python train.py --bias="all" --init_std_o=0.0 --warmup_steps=200
Each number is 128 + 24 x the weight over its row's rms, rounded and kept within 0 to 255. Layers, rows and columns count from 0. Numbers have three digits each. The size before them is the row's rms in percent of the matrix's.

# down: layer 5 MLP down (transposed), 2560x640, rms 0.0495, rows 2362-2404, columns 320-479
# up: layer 5 MLP up, 2560x640, rms 0.0499, rows 2363-2404, columns 320-479
down2362 100:176124118096105148114149110120179119124181138136115181161129121122140095110169147130111169146134130151098074083144099085156124112085091136130114143154155163126129117133133154109065105134110121136126124109067104150113109149164072118142100132144144120097118109192133148122150153155129141125100102118101151154137113118130178167114065153132126108104081151116161077107133119163130137134123151155106146190136144098153137110151121148094152139159089138145147165066123079182130116126126126
up2363 104:174134144140145110157101154107093094110174105122149124112130173154159136115138122137136087162100144167143146138115098155164076072143104141136106125143107140190104095127113117117117117138132152172119163122132104142151157139139131120130113111106148113120149108137131128083136154120143122109128143118169102102130164102118131155165139092122096147134093136116154153168127133148159142137122130132149143112095076150145106123138123114104166105179095140113133134131165125105153136123160128
down2363 101:080149142173101118202149123118145157126113115176136119134143128121120125131107118128182130130137096164078111113121121095083133144103132153146090175140184139109111159148131113121135121125139156079156132142146142160145119115135119183130133127136111102185100145157150160102119084086171066170140143123120145104129143140194133180155089150111107134155095129157133118048153089102109129142135105113108115125154150139148127126135104145091151085089119140135150129133158130182146103144137120
up2364 104:156098108134145145120142161112093152107104170123116129114123076111132107124144141140141138102131179125086135128194092118142119113103130090096121154067156182124100128180122118126117121112130149113137139127123121102139126136111176103136132125109099159118114150155107144127140172178148065135168089150126102128123123131120148094153159113127113139128089189092145124132101110097117137119129108139076135105152112112147108100139112090110145087154099125127106134122131170152104117156105177
down2364 113:073131158122140126138157143116137153173138137117104137145101116114141136126137137151092165118138114106153147072165168083125138127133082106111106148145153136110137131091123192126155144116155144141111118088107147111118122135096101153130157119132167122124133112140134139133168165159124150102112139091088130160157124121153119136081102134081139080130136137108133134155150121091170132183155153136154120104126133109093114135131087169139152129127124085120086160155132137183121140105115096
up2365 093:168169146138121087170128170132136140124113158118152135136163109113165112161121133154106094114128156179101132122123115119128147128107186093144129108161176164132090147121145102133127143120157086130131123174098145111111137116117113148108139123100123103159141118112140128103132155140117161118117124169106159124138169163140113134138108106151128135111172136129158133122135142112119162137075093151136136073155141112107138149207136148120146123141175097135169132104118151124151130159163156
down2365 094:138105122116089136082111152138144138115135202105104086087147109144154093125095123141119148147110089158141111133177169129178129118115148137132113104131124129136127134114142103123164136125125153105105146112159117133147102118114141132133175101116119147118109138118087109113120094154123082160132118131101104117111128073118104124101145103119147146117110136127102118129124145136144136145109077194144125168137128125095126126133125143155141102150136172165142116114110131112102144120145107
up2366 110:133138137127114163151106131155143160106173120154121136119142147145130108187169110123127109091143095145095149101148131162140110168141142147143138145095131100146121091140131129107135155182158130119085123164107112132139142162162102104133106134121126136122071111152167155138150146085076125128135095173118106124112116074088101133141135150066113091130161121130099127127116091091130119161126158150100120092116089115157101162093152107099140135101106125095122119138126118106104141096115107
down2366 104:131077135105123123120098147066149156125148116106114158108096122127144131155122107152137123114094098113117185117111147123099090121132098130156067130123122108096143127110140128083101119154104109148134127198094080169129103147118111159139127116127129139142103104130130116142130125150085110113129115133106130140137158152156126112128101156118125145143124125159141106187119119122159118107141113098087133099145091122110116107117107167148108118087142138139109128127108137136101131142136067
up2367 092:119140152118118097113153086170132156166111124155107123095143158063076128138115120117120149151133161175150105124165113105156122128109112096192161119121120143113149124147176092080164137084142148136099111146161095121092127142098141131165094139126124142108068131157088146151179120149156127136114128105126109132135122135108130122143125154104176108121113124115134156119143131095145185122104108162162098148105065116109139173087167115115142131102126105155129125103091130178133097128168134
down2367 092:121149125121122135132097149147115107123172121082110174165121175127145135123132157128124123128145134138117133134110109138133098127106151143139180153137105129161131165136129083134078124114153133153137105123108126115131175150155148140135133141132129099092134129133130095137114140144152156149138139127169095121164144103182128117151120157143102117135076129129144092159114139096118093163141131113066128138148121148131117130174090105132151129098160153161100169133149121133138092111090091
up2368 104:103186128132118161129143119128119145141119114149121123167150138132101071108163136086096139130109154132136164133134096157115103147117158106131136152159153163156157135150101169166130127128130134115157129139114136144100114127116154101105123133134092105118124063151096123147084084105106152126119149122146109123108129169134124135131129142140122095082173155092142121143104157148149133130143099151124110103136162137100107124106126157086143131144130146142118126100094091171173124150087129
down2368 105:116116158115133075131107099087133120113077108123143115127108145159121144139145102101153135139096110108126103158134148114097081145101138150124131089139112140103123157109089139125119147125155149202113129145103142111131134175086134135120170165101099137146137129127125128125166142143123100127122135166153131160114110164120126157120160163129121124129114070124116168153109127121155135114182158104145126128143139106152125162188116123129113136125156088100168086119149127150107115174150073
up2369 102:109156102159116136126119192135160130139111120161134116128103133108102130128110108176197124126117145121108145128126106121122113133158101147172122138144130152149130148099087109126125131136151102108108125123141130158147101118088141116133141145130125133165129105116190147169122113136152160108141118143135097165176161122166100152109148085127106114144155077102128146111160147144098128123116109096141111141128145150173121115125150136141159128115158147158160121162098110118123062122120161
down2369 108:087131152086146143126107104164101143158104150149121097086133160143139109092067111148116120188152117198115152151123166120154079081147141140120118145120138130150120165105091094137088154153166132073120105107121137139123159133093119118143139118123135108179135064160122124097129168140104129182163116107147153141124169168148098128160139105084111100153150126133114112126150170162123146130098129093156091143153130114111119119091152103144107157114121151130143139120156154129130136118165133
up2370 093:091146123116122133144119097117148121111073094157098107121097162162119149150100089155160113160126127133148161175164152145110141115116131120102133130063137102137106151093118106165135158150098162113146129128130074121120125160072142112148142105133126110124081141123135112111143134115146142150145107103142077128168144099166110120140141176095120130164130186096141151149151176122150134151115103202116107101120093120133178103125129139163131136134097117109147147181122136124156126119131109
down2370 098:141128161124103147150141166148140153101151099124116138121148122122117132092133088142138129123157141099096148108106142119101138109088161153170099127131142097129122113108185145127113130120123166130122174190114100128147124138087106127106140146118161108120109116105142145117158050112130144142112129151105122136128138138141151129068081096135124149132130116155105113106118126155164112119112163119113093144100162091141084156130164109082097161095123143140119123099123121133101135121126155
up2371 097:133124115078110122114126083114124161144142104119143151123170123095108069152114107139125155081183129101123134085166169121160120168117156138128184143131106117080132157096144140133140106129125133123111137123146094131140133079176161159086111148098115134109139142092111107143153129097158154131149126110149130142142162140153153171170145149139132131126131087149135145131142146153115124155172138137142086148110136127155113175110109129113109129089130167110103117144114132102107167116207138
down2371 096:146129124162138128135161143131152157151137165093131089134141114124140090123140108146113111111130119035107121090074108133102135136154100096128145183127125103099106109165134111156134114098156141132150119153102156125090121175135163144122131139151126153108132094132131163134123157131083097121149123131080132132142128139115120108107128148110129084137117160103150128102135141096126122138096143131102118116118126132123152175073108182141155162130071142128111151084155097171112156139126121
up2372 098:124136163151132130139096094149121139151153149169148130113107140103129155115120113107100093108110127121108119140155128138143161136088130131118153109164146115090122148105130125138157160121113117121141110161186114103141127099104157115109102114143105128126075154145130140125101114132143104137114147115100066116139086170117115119135096133138158113141135118114138129139091113120138110201165151100114135102062160158088134094161091163134108092133124069181157163129122129106140132100138134
down2372 097:088133123100111110106152129119120131139131124116139160150148147147088150150149106089122129153158126124165102097122125090129135125177152122120119119094139143142148138154137080129120168174129115137079118133116104165129112158142140123149098137111138164134142096152130087100146108173114169193129082131118125137082083106100132107110113139128126127125092148074123082120133156117098154118080133141074097127137111106135099125165160132112114080109139127093117128161145119100150094117124067
up2373 103:107131155175146145121117129109124156140100168159136118082139145123152139144107118170106119119163164151097140110170136127148137110158152128125158118174124103132123159126143100134151146108171147144168088113062138159137166090133172137106146063119092100100122095074136128127116110140100108138094115109136117161143119160137126134123117136109131142109153131078136180119127148132125138171183124134089110120142136122120129117135154136081111115047103107135160135122132121117115135132146134
down2373 116:114148113114158150141142152153149136121105170134146108098132137124134152162117141117109115115154129134103129104170092085111144094133131149135120149120119159153099115100110109123140107126185111135106129120097149124141132164123109098116087097134122120102129124137147130097175116132109104148088083111140136164147135142121168153133137093151110157134175140121120139100149135197116142121152150143128109100127152118153144120138149112154109112127158121101144117162144114170136130151114095
up2374 097:119095083153146147148102143139104127122117137113116097114121125133113134119169161118114121104146149129139152152158133109178136135133137137126130141041108110142098140104131101143133132084115122119101109129141092090138107151164116107139113105112121104119127102115141182133094144115102109114126142132131135140132161141130130110143106149127112128144140203184161118140057169169084122125114132128110097130108130153165179127135128130122148158151161131135123143128100118133119126109128128
down2374 098:144134150104135123137123134131115068080135130106158147088145145135141129092177165144121165105120182120168142144127128127145109138152131131152151119127175118148180154118158114155108141144146143127105079121158111104153143103112152161076127104099089160140154121117131131102109133165154118122135157075179093118142103119122152140138140141147116133108145117121145187100165079160132137132177168119127112144120087121118167131091129148126136111116085132143117120135108148158166081173090107
up2375 093:127104158173117133144089127158110136119094129117110145155136119158173146100121097131145088107128103138109109111133155115106113088129072054124109142151113160124138129108164138172146115155117102128168140150116157176115138125103132138152163120073113132109141125128163152137118128109093119128135090192172113120086122100082159112127102089168100114131124123125113169148086119094133188121180094173128121116127114117129152107147157096133129110136105122100129109125108127140109124161130115
down2375 105:122114146100108127110153081136097110128084126091153125134104149127128132124131125067097136096136137110131119146159099120123148120145133113070155157143135142133157104124151139120077132105121126180114146124140093134108160157107138159109149151130158158186103152192123122114128158139104149138126128127136096135149111142143115127107154129131152122156103175126112161124165134142081163187108124107098114129148140154130121120145154105163136129138141128144174139135154100133142147124151163
up2376 101:123118123128113163090109114123151132098113081129109133106166170133107119131159082098129118125116130110106126175124132169131111092164142105110105164096140142126152127154079101139167135128090087151126116144147184149107161158113092090101134111128155166095087158118102114139116111116143137178132154097131150122108132136138154169109049111146142113160127128166139162102129180138116154115103122127131096167152118116123124131128086130130151173119131152111135120140121149095173153143116130
down2376 097:117113168145151134160128057152090142141144130109145128127184142105108131147138117156091128147137111159101110146154137105138124147126113103116148132121167088116160141164126123141097136134133099150106154098079170132171131137129127131131106124133103126133153106114118135131162124131137092105152175119094127146088118165134093082132159175123131117111095146085120160127102116153132102137158137137107159141133115150143150114153118184117123148147124084144145114100108133096116103137093128
up2377 101:138082101071127146134167122152107066101115151135152148138128133107155148137138090116145136119140126136162093156114134135134121122122133102105078131151147171144159127138131095150144111145112160150120139091145118088111103131143101096109114111113126132134150156108154097139098172086141138145134145137125108107116157118168141143198142135149124139123134124128176119173102121172165125160147068146105101118141088097160109133109141166152164109147152160127138133133130147103099186071107121
down2377 100:128144105163125148135151159145078107100136150119124115153124115135092143134097141141132155165145110150158121138164125137139153122145121105098143185081104114129130128105092122120110090134168124146138160149130158143128137172115159109113134130155114103122121096148137145143117168126113142119152098106134142136118159138111132150136093146132121183100131121147096124179119148134121143162090093093123159110141121130149110124102122090115149146134143113116130099137088092103106141068161119
up2378 095:117146164147092106164069136165095159143153123128138108111113187149151093139152144128116145106143155137129101159151125106135122103134126133151152138125119138154131126134101084116098151117146116071110131123135124138133145147096145162140113094108150142154146119101163057111122097164134124157133141134143122109172102093101129134127097142139159084135135131147150127138093127130145135150123149113134140107085097136109091092139146144142125103129133138131162134090141074129177142142096162
down2378 097:156126115116155112111137130093155135127120122116095116108082083118155157079144066139116131120138105129144157110118128146104108101127138126119136145137114124107145147115145087148121145062131168143121140147168130135093112143157149129131087153150145106109141136140155123096197119101121139146133170143129126118131104084135166117130126145125108143130111142114121176148127120136114117121138103089158129133067150097165150130107064150111124123101105127138154124169155139127138105141135136
up2379 097:104098154060127105114159101127179124131149107155165144119142129135115101145178119151129136121068107149143140083132085110085104126138137119103159125078114170122135113147109167141145151130111168127148132151127105168126082131109140115108144147155056086080155133094078123134159096153104123187062104123141132098154093085059087126128121086121146153117134126083151128165116126113139134137138066147105114065172107114088139146149091100149142170102158117145121141139144096164155113118106107
down2379 100:094129112136129178119146113111132156102078142141115114139104123143137112104093125114099118123147106125155148123156146143148106149122117122137120150091129101125160157124132102130154099109091107111081135155135071102184125159140128143121127102113167112121101095140094143118127076131100080112158099109153137179103147116109129128128138121139125160124158119126118185134116129157131121112144111127140118148108128135098156140108131115142107084140085139123108156150139134178109133144173154
up2380 105:131133133131136135118126110078121123132090098145123146140173095145184120162156127118089134130100101135132097132148116143161124108142103136135125136146121131105118129181089126133136134135125162131110153096094149143128101097123100115125156147163111118128121136078102173113113141149130119101111106074112169143154113158095121098118125106116113173132096161081116187134105113129145132131112153126137081135107139103147138145154109152111181150099154152109130076087162117163112139125129131
down2380 101:133119121138150147175130123133152114144099134094083163177133138109139081082117145148092143154100171166108150135124135119139095135130137105136152114117146162150159134087146149136129126150130105094112140104185153143142173147086123128105163111153111143175132098071121112118089158126108127114107137180135103112078070100118067124169141125135086142148166149104145077105134141173129114105152098114130152143156132102133096180139109123104127109132102131133136147134114158101130115104110102
up2381 100:137105126148138117156119158128147166143120194138138113118107137102115105146152068103120135138117138087108071157157114140158110137105135149127140133062144141105125109119084170179118144125118126096161118121141145145120121134158083165095157131131156154102093139112136134135135145105128195102165109131143089165150090124140100127139087129137127119083099075160093091127119129143113149127119143118113102184155146123135145135102142145130137157131140123130135144119134108121114144130111111
down2381 096:079119127109177152148154159128105090110133138111158120109131131144123141090131142137167136103138139089183141099099121150081150114126134119121106145148104139128114128155140124114110111115157104063119106154159158115097141164094109137103153111118108131105098148160113160150114126109152097151157160094112141118138169138140132113117116121093145162158114141075161108145156098128166158120105157125077144079098188168090125144108107176133161138144141119150099176121156138110130176151150097
up2382 107:148144178110114105114141090177115151118147151099167136105129094154102153087119125100152158146099129119106090139184149104114089127109090147111149131149131110124104153144146111113141098135118115155112144126119136092125066124155104108125073128124124139097127111131118115131119115176132129159118130136123137155106142104133147127087097133138133111104162115098124114138113139161126098100132114123167109149124173164145124114164160097159096136065115114097102144138159129160153117150154143
down2382 085:145112135115116143128112141170148152162097158138094107136172096113137094133180108148097137132129122133157096112104097169094127146144123115136163159125080115118140115125113111140153134127168160117098098158123097118094093132106122162116141175108101132114149158105109113153113128163129070109152097122151126120159163075170121166164129148114130113175137153091136123127104105125157122134110120157121153151140136105123118152138126184143138103104160104092132120141119111132141114175161125
up2383 104:114098161115129081099115146129133146137121075161106154104084164141140121085131097127180153154124155121124121159076138080151156144166129166126161124124108165119175148115123098176132131157130128091099152137096145137164093153132099139132161104118117106139122095184129134136168118145142110166144122106106130105175134142118169141122166074095138119145143124140149095125124121124124156152116163123120161148146127121117126149141131122142155184161125149132150145141113127102173114136193168
down2383 102:128120135131095167168135123179152114137155132150145105120161144118134129120117142141134124131144116123157123120150119148067105153124105133103141122134108147110118105154197149086119108155082151135084128058151111122135154158090143094142134181157149152132119144099164095151112120119098132154140110155104132125163089126150121097145136128104142142134098128120112113130116108113106175130151123099137158096172118148112104105109153103157102082132154091126128107112144168098111114106170139
up2384 100:136174102177103128152106129134162147128128161158124146128120132094118117126158096123117155125121151094082117132105141120058090128133146125139170091127127143114155126152103115087137157151147105153136132122103162132132144123105118135121113130128138120115142128140112141135117095113148136132110094101164082126172115178126062117112157132074170126136147115092161095078127133176125145144126127102115167136115119137113141127128105140127171167109135119159112132145162109141086130097107123
down2384 102:122143153136137101082102115124101121095114146093145116122163129138165122103088154129100118104121134083155142127174141123139165118138153141152148067160124158119114126144143135088087131148155123133140162162077096181109108116115106133141133166100154138162132112175153093136130140160126177174092106157144150106103134125150118097192129121143148139153136138105151173111134131197151151133083123105112120130109074120143139107108162131143103121125101157175119115119170143137107115131133121
up2385 101:150131138142148130106099127126111098122177133169131103123126132093093127137149162146104119097134131154130149160085148125134170113115114117101092147130133174170124185137108168147154143085120142107155139109157143113128139111114119109121140114124113116114137097092150133144160107145181154102141085159120125150102107139090174115169115125110128170135168087161135119115106132128163140152148163152141087106076089117113097144093098103078159150115099110134118138117114123117100186124124113
down2385 099:118143138112137106115099139141140107114133123139160153098106149105100093131132098122161142118107139119095146087096133132132165137151079148147081183080112122125123154148154127122098116120135096114109125099122142140124123086179135156129111131100142112121146154120157110129133123137114130188087077131167148140146081160135130075123130138102147136135161129132093153139127135111153128146182108096112131126127122141139151155132098123137131092130111155110078115146136153160139158120080112
up2386 100:138087126133143107147138106160139167134141140149163137107127106149116128123124065118137134122116112122170085130124098123125114099147153132095188132143120163109123095164130123124086079160144112135106149101115141110115132106127127142115108143129114121107101129171106155155127146146145196153093133124071108160128131134110109105103183088125132108166141132031139121145083126115108139166119119117076144133163142131095135140113078130162090108179104107097142137143132146124161072089142173
down2386 099:081128098119151130151096095111135132150093132128097132117115127131121075154145131114148124114139123151098135119141102124125129110125137164098157108130145157162146138090127090134117107129074134094148132098158171116158133094110150139102132124180172130170129128127119104147154110101128131138135163144140118136136139116117106159110146121143168123122142123152122111110094125136125130155147120116123147130090122131116117151157123136165165169129125157175130120122095092122135131179120112
up2387 092:146141120151148158144153134101149091069129127145142128098141133119150104154165134120134143139139138125112146121151144097129107109103133092104124138141146142177129138128109132113125138120139142128111120084106101123120110138117157138131101107101140162093174148119134137085104138143161142136135108105084085116150100157080114109127167106124152141155148158136142126143124154126152160139144130108130120127126133147119119117159155146063178174126127125101134124101135107157108132115164143
down2387 091:146131120114142158119140087136206126099177140123101095114114138125140078120112107103120103143162156147163119097079103194133135131144117133159136115101126104140134118057139121128130143129111137103100175096132133104125130143120137172161159111121058125139138092111143129139113104099135109138085129109113141160116099121120139156104114171131116126141118141165109173159121103134097146133138152141142156167169096069134208138135151152131144118091146131136112124146097130151098096147119156
up2388 107:102121141127122130138144122087118141117129107133111141150128119169118110168117147101109127113116127116116160138143085169129094088122116142111079164146145110090116127112102160164137097104126122117163123154123134126135129171130129131113161116105139160106122112093117117121131093136128101150122142167142161132158121186143115151123111109128143176114090165182124091126167103089132088092121125108142128103132144111163161105136098129167112086080159107179107121162122097127121188131162127
down2388 110:122099134155166115144158127130114141108123102096135131146127115144119137075126131149176117072128119168128131143151117113134108127133173170167098127106140164136121123133152134112095138115133121127132152129189140161139131107088145134163150127121137123126136177133159060126142141162103094100131135125146123141133141097148133132133108156108129117101138155121144108137156164130150078141095098136115132120152100156113121113129145124105130121094166114149077088167117174124165088091103148
up2389 097:132160119147132107058105108161134141191116096139135105143092123187128127127145140095117150122114133137105147139084139128154106114149147132115137115073129111148155179131123128089107119100084117143108120141167147142129132117126151154120121112086158103119165120183130117131097126123184134175103107095130139100114138090169139138107102094160115080098114142138155173137081086127138158162080160109092153093155112147109092155107124145097157154128145109106130089127133147129108117124122147
down2389 096:135141122153124166112123149142141108131136125107123112118156101099164166112086112109127172102099085144144123144098132198144137133119128152146108142176140148122117142128128090173109121113111119121110143127165129086126139153160075136101132127090158131126166171180159151141126144101157119116124106120141137128170122142147147116104125121120119158055134141153061121124144129180114108138108122139087100132104085106116078144096088100137140114098115083111130112118180142135182121137110140
up2390 100:161147143129156150181106105150111101115123122137104139114103128089149100115141116106115123134130179098111137157136104122117136165131134129118157165129143138136110102189168152107156144104124170095108156114109100130134129054133165175160088127115177090134128091095158138100147101093163136151140108083127098135166144142145099146148082135146142144152174127123110113149078114129149108114135132098152119123111109125127145134125123136123144098172103076126116132061103130132098145173156092
down2390 102:145149123197142118129119075138109110125129144098120139147093143107133115161134135128117148088125121132134112165114101142125103119110130156131111132098120137140109132153076129122119154148121117114128115156163172144132121108113124121122111164151119131120081113144087184091136101093142180090159120142147128099110162151165068130150181120120119119068125125135139097092131153111092126132121126131153102139107130115151123115118173135135112090095128159118128138153215129092103091146128144
up2391 104:137143129074112123160119120180131145110147084122132102116131117118125170167115133105147188122175154143145128118093127105126119115114164108119126117131138122100173098114128133135113129123152130136178162162105076143136128107122161125140121120138111087136118151076134147156151136119151150127123106133113146130158171152158152085146152127130095096143152153104132085142100153139139149128138089154097148121123137110094118108114096141152114138127123116108143109134149106083081123163149105
down2391 107:109146091116095096152087152125123196108088130127150126127083110175127138157135137133133114132143122171122096114150141147106101135149130140126115116153102122135110136123085093166072138120136127132120151096103123157099115069103165124115199157127111098140087183154167140107161112157084132093113148137143128124160128153125123122131180038164096121137144157127136173092121114139172092124154123120140140096145103161155139113109133135122135100116134082089179087148116131113139116096084086
up2392 109:146102158129148125135109175085151119122124108099096117123170120077112149139108081134146126146116115146115091104090134157128140146118099135161153135132149144161140108135111179083105133164136128095123093119118182143088101123116086140152140124138160085146126114130134160123147177121130103129115124124092093166129100132129131127148149164161121085155108116123168093122133129139114119131111101133104125093143127139161135135132145136124102089154105138110106103094128153103089143134150067
down2392 115:106078101075131155101125154122101156140160121141154146129106101113106176122108067143138159156183122121139135128097125099175145141150161113100104119169150106127147140119130182086150132145104121120113160090151115120164084103123146121143082108158113112125088147151152114142086094147128127131140083100112142109153143166093094122114169127128129123071121117121143113132150167159139132130154118125089148127154122105140151138128133135124135108158102106107100153147106108123101110138146119
up2393 098:148108151101132137115122113102107127120064140111148120124157124115129130114173104131104154128121139142128143158119153109103123151138091124175154128136154157128124131139166101129089143162175104126064135098124137135111100138131098102131132123115106135128139102096140113157096126148147173157151117092114163186137113169105194129157119174135146105126126123177119117095090150133087161093151133149084139122117147154105134138127201080151133118115144127099130161134137106132124144107129146
down2393 099:160160118108111140113130167162131157109096099151142100149144085095135122114116171132119064118158135125152140131086117122109114117143165158082153096128099116148132124144170105133164132106134098129138095123113128143148111161116094121105129074176118113116139145130111135145147119130121119110148110122116101112108135116112162154101121063132141140135135131099129138196133122145115100183097158157161131146109118128172098162093109103095093115109143165100131149134140128127132143119109135
up2394 107:180130137140126120102101178148145152132076119109112095111097112088149137117153149124153115112159137154125160142111114118168111077150115103129118177128172112097118141118092164122131122100118177136128133139113122130174122124066099137137131140117138139109142124120105104102139124150154131140097121133199121145088103115160123139149138122107134113114139166139151123144159103091155110080110138108202108110086118117124130194158153158141138106136117116132165127150132149081137100135095099
down2394 108:107182126146153121109077123136118130166083115131100129094132141169113111081098134112119154169148148121134078148112108111119170166123107134183147118110099140106126143107127163145148081086115085163127118082120077169139095157146129179112138169129095160121111123140122139094118126106100109141121157126140143145132127114108122104130163141209128112126119083117125107080117119131105157121163137105086131103137107144130135116169162107161142134105136126147157138099142107104124156089181096
up2395 100:210127128138101111167170145139115152119112122124116095145159152115133127152177102140126165152125104123152109141164126126110127121139146133105126174145133096113113152113137114144104135139164127150145187177145137132149155144117157103175151116133146116147089128144129103121158169149138161112112164117122099120130157099120100152125150101104130143163121125148156118192118102129113116177121099123079089168110097168105129119151141152165162132149104119103092109144136099169146078104092130
down2395 098:117129130115108141110084134102158114139117129185142114099185131133144054113154129124148134131131143130105132086119128108099115163143146141108140114155108103126054138101137132147141142135151098162140125086143144139093134153108116137153119127152130103174172103138084126139158116124134111079149133137134129134098167120123093124173142133143172166132127099165137141102124099164129106133126149131165169063124131123155133186117160113103098098125102157146107166134174114128097097130123115
up2396 098:127131123145107081118152116111120164096106087091124140138109138137115126149120169133167142138129138104117158102107126110167140182150125132109132089189082135105106116102180130165109127111137123111077119164099134132113100155118086175133131127083120096121094143125140129165112136123197195153141158077127105139103144108119114125067182159179140130105119147138101148147086114179112105114157134089126114128138129144089140112137157121117103095134147131143124082108123124141112084167147181
down2396 101:142136124146101163100089130159151069148106126131144088135128177130147110156114116110140172119126147137138164097101125127134128125099128142155130134138170114106098091094129156187126106132125121154164119102132105151153142125117135178106130083109100065162129107100151057155136125123133103134118132147112116142114149112171139143125140195118111165142101077102115110136147125124122138121147139107093108105148103150125111136141124104099153130130137134153108155134160143125088118078110127
up2397 091:129164139094102102130106122128177137146102106146110125100189104111137117104190091134143139053153103157115107107145150159128111129150120165108124168114129147115140100127141172110148133165130130114158167131137161176119091127171152098094129131152135109126098116108097121071134146143107116133162100099151107099075112111142134149109156124122150117087129128152129136157102112125134165152073118102168125138099135161091160107126141141082074147122143140113113162131090159128107142120161098
down2397 098:142127107135114106121124101160139110164176094170079139090148122086177148114132135154134149141135122095167110139142127161161102113120143132146128123137133137123131118144158168117128121110134124146132055144134098135156144110090120136109136151147151155131176111134149110152102106121120112093111133142133099153131135147126146140146121136123155102115134138175120127128113115074129084068134122128122159134124119164103097150150167119181106108100147141140111122095136128146156112172112095
up2398 103:151119113153104113116084161150163164130169138111129072113153159149093117121145143107138094151122136109130109167107148134096164141094129169119085125143114122077137086135124125145146154086093109150121148069135125136131096136099109172098129136112149119143124157137114118134074149131120126105127091107158106151129103093145155133054109118135143144138116148130112083131127112130119122134133117078130155124128128142101097138143138151142139157175134105125134123139119106114077134146115149
down2398 107:122162097139111160131096155087153118125122127137131117147103105126117191111116097135127094101145116125118151146131147122114185165092114162140105140124111114120119118122160085150156073113114127120087111138181117108145141101100111099118149133129127089136113137128148161167107179146151090147101129174136091104154132153151134127088153103149124143123131144144173095152122132143085100091099116105147113123121162134169102148132119108115134173148107136099119127110114127110148142167103177
up2399 095:110092118125153133145166127138113145091150128129116162167141110146113129190096128128139167081152125085131113110139154135122108126175070136127120118143147151138142107125100133138169109106141115148085099138111142130092103148145101119133124115130115100173089123119068137095138141069107131142158109170124141104141129135111130073095171152134106117111154098137103145119154128071123158129130161072121144101109125128100130144136192170113152153125111163130187127126149086139171122098146111
down2399 102:168105157147111165111147171146183126120117158140151091129147126090135096159141124127144148170137146136139114152145102098133148120114127081123126155113123147110167152153123129164118093143126102117145141109121089131139144069148103129110134124126145150162124140146159140121101121127142107122105167153118109169139113132123136116113148077187149162127161125149163110136137188118135125145148074166127136094110142132116092132090139120123124150153122116082121109082096123096085131156082132
up2400 099:130132152134159157102124169159120088164131123090095094184145143114164138101134128126176141114143133133130156126144123170122131134098099103105113148139110110157154136088150119162091163126116119155139137136120109143167132164109110120115160149085124119129118065118133105144107166151159098124130121169111115135122148065135150133109130095106122140122116107100125134181102160119119155163141148141139122110113116131128142120120096131110130134150085091129111152136117111111133115131138147
down2400 101:148110092127114110155150125149143137098112156131160108080110173120148148094118137127094146104150130151120112126149148124157189135114153114145148125134102101141126136113130120095093119159149102110130126080099148154164148155147141141133115125098119166115145128074150112093111146075139129127129079168148094173127110166121132160143158125125124127116112154141083141194155108144113172158147084149116116146116114107173170182119130144067129079134126147109137120129080127158098132131137101
up2401 094:123134130126143135119132132147143141120157146149136139131136114112130123115130141134108108152117127129171123114114113120162117152114084112130198141144144073165145111113161169132131149092132142141115092142154134149098141098111156097134150119131130131188138138116146131119166103114137093171084131141129128105143110149108159178111118140131137104165091153145132135115133147127166124137141117120083083155095134169105109135081164121111131127139101127135079118130113137125101162062139138
down2401 101:132123109177093109091147146101143130149094090178140127096100118121079111157129093101136146127117098159107120138112106122123099154116142131151125126112121100127131078127142111097132144155105134135134122137127112140150122107101118141109117118150142117114133148090143142139133141141159150155153113150107147129148146085146129115155148122044103123128122114134106074117150137159157137138117130202146162104160152077114097130132122102089141170116153124122156130137110169121136050133136111
up2402 096:135115128100107161127182107145111139174154093167114109139096134147115121117126105094119142149090187152123143140116116087130137149125111124110147115146118128119146107097076129131127151158117101081119132152107111135160102202108140109098164096152105096099117158150147115117143115101116137148081149152133113130175129111096129168109103191083111174106102142124123104121094117139100164138123064120129126157082129095111112126130116122142135155140082116167139094145151141138151162147117113
down2402 099:137118185115153129148130121100130127156112142142130110141100134099120126152148135090090157139132106135089157176134157103101187150136138143127094122138114134131141086118128115185112137135101123143066111148124113158170097093139121129170107115159166131078148129118150126174136152146112168159114110081123112158126119120124121146139150166148090123187105151137169138116146114121110082172142090146139127079137092163132122136133136074117151076149141118168108110155118110133143124124165117
up2403 097:160180128171085107155086150141114119084109137133127138107082084121168120086108116154144125151114141145128084120123124160159173098128125161099126093108149139123105164155168146120115153099120149130177098107158182116096120120128156110092157124144130143118144163131156120142157126108095140136191158119115137170140116115149150106154124125105127128127085122145154155169144113095123168143132096103091144125141092132171108096129179137116125114149102071131156113149097126111060113076151159
down2403 092:093155110122102102099093139120135183096116124123147112142142107101094123122146133099180132096133121136132105123176111092106157109176116090121111085178117102095118096131115119134106078140126114138159151119083139153107113134109106154164150131097122168161134104095159105126153138113087123090100117125124122142118110128179161125153109157117091163144103098133152116148184107126129115139132173151127118119143112144135121117122190126105124152099137100111190090080102104132189104138141115
up2404 088:109111094112117134111137080098131137145129084092136122168121138117131120124134132126127121060136119137132171177170097190137134089147110094135122122133132152116147073105160127131130105105115100113134140117102105145158169148161108161141120102127105126123104125093106132112109135155102153113150138139130168100167140121167097135152135115145154142129138151152148119113147122116122113116119137167127150126116159160115097100138112105115159133147089105123167128158137125105108129111179157
down2404 092:181166129115113149144110172080138100153154153127168125114173137151114142138159114151149204148120172065153111167139123110121129141109138133102139125123154148140065138117100146149095123134135131130138161149159156132073138122134165116156118095134152131082141144147153141137155091131155154081157182153140145143130156136084105134127114147120150118159162154141148145114089113143157096158170145145128081110175105104125142116089146138136112123123084113198080133146153144157117116206092129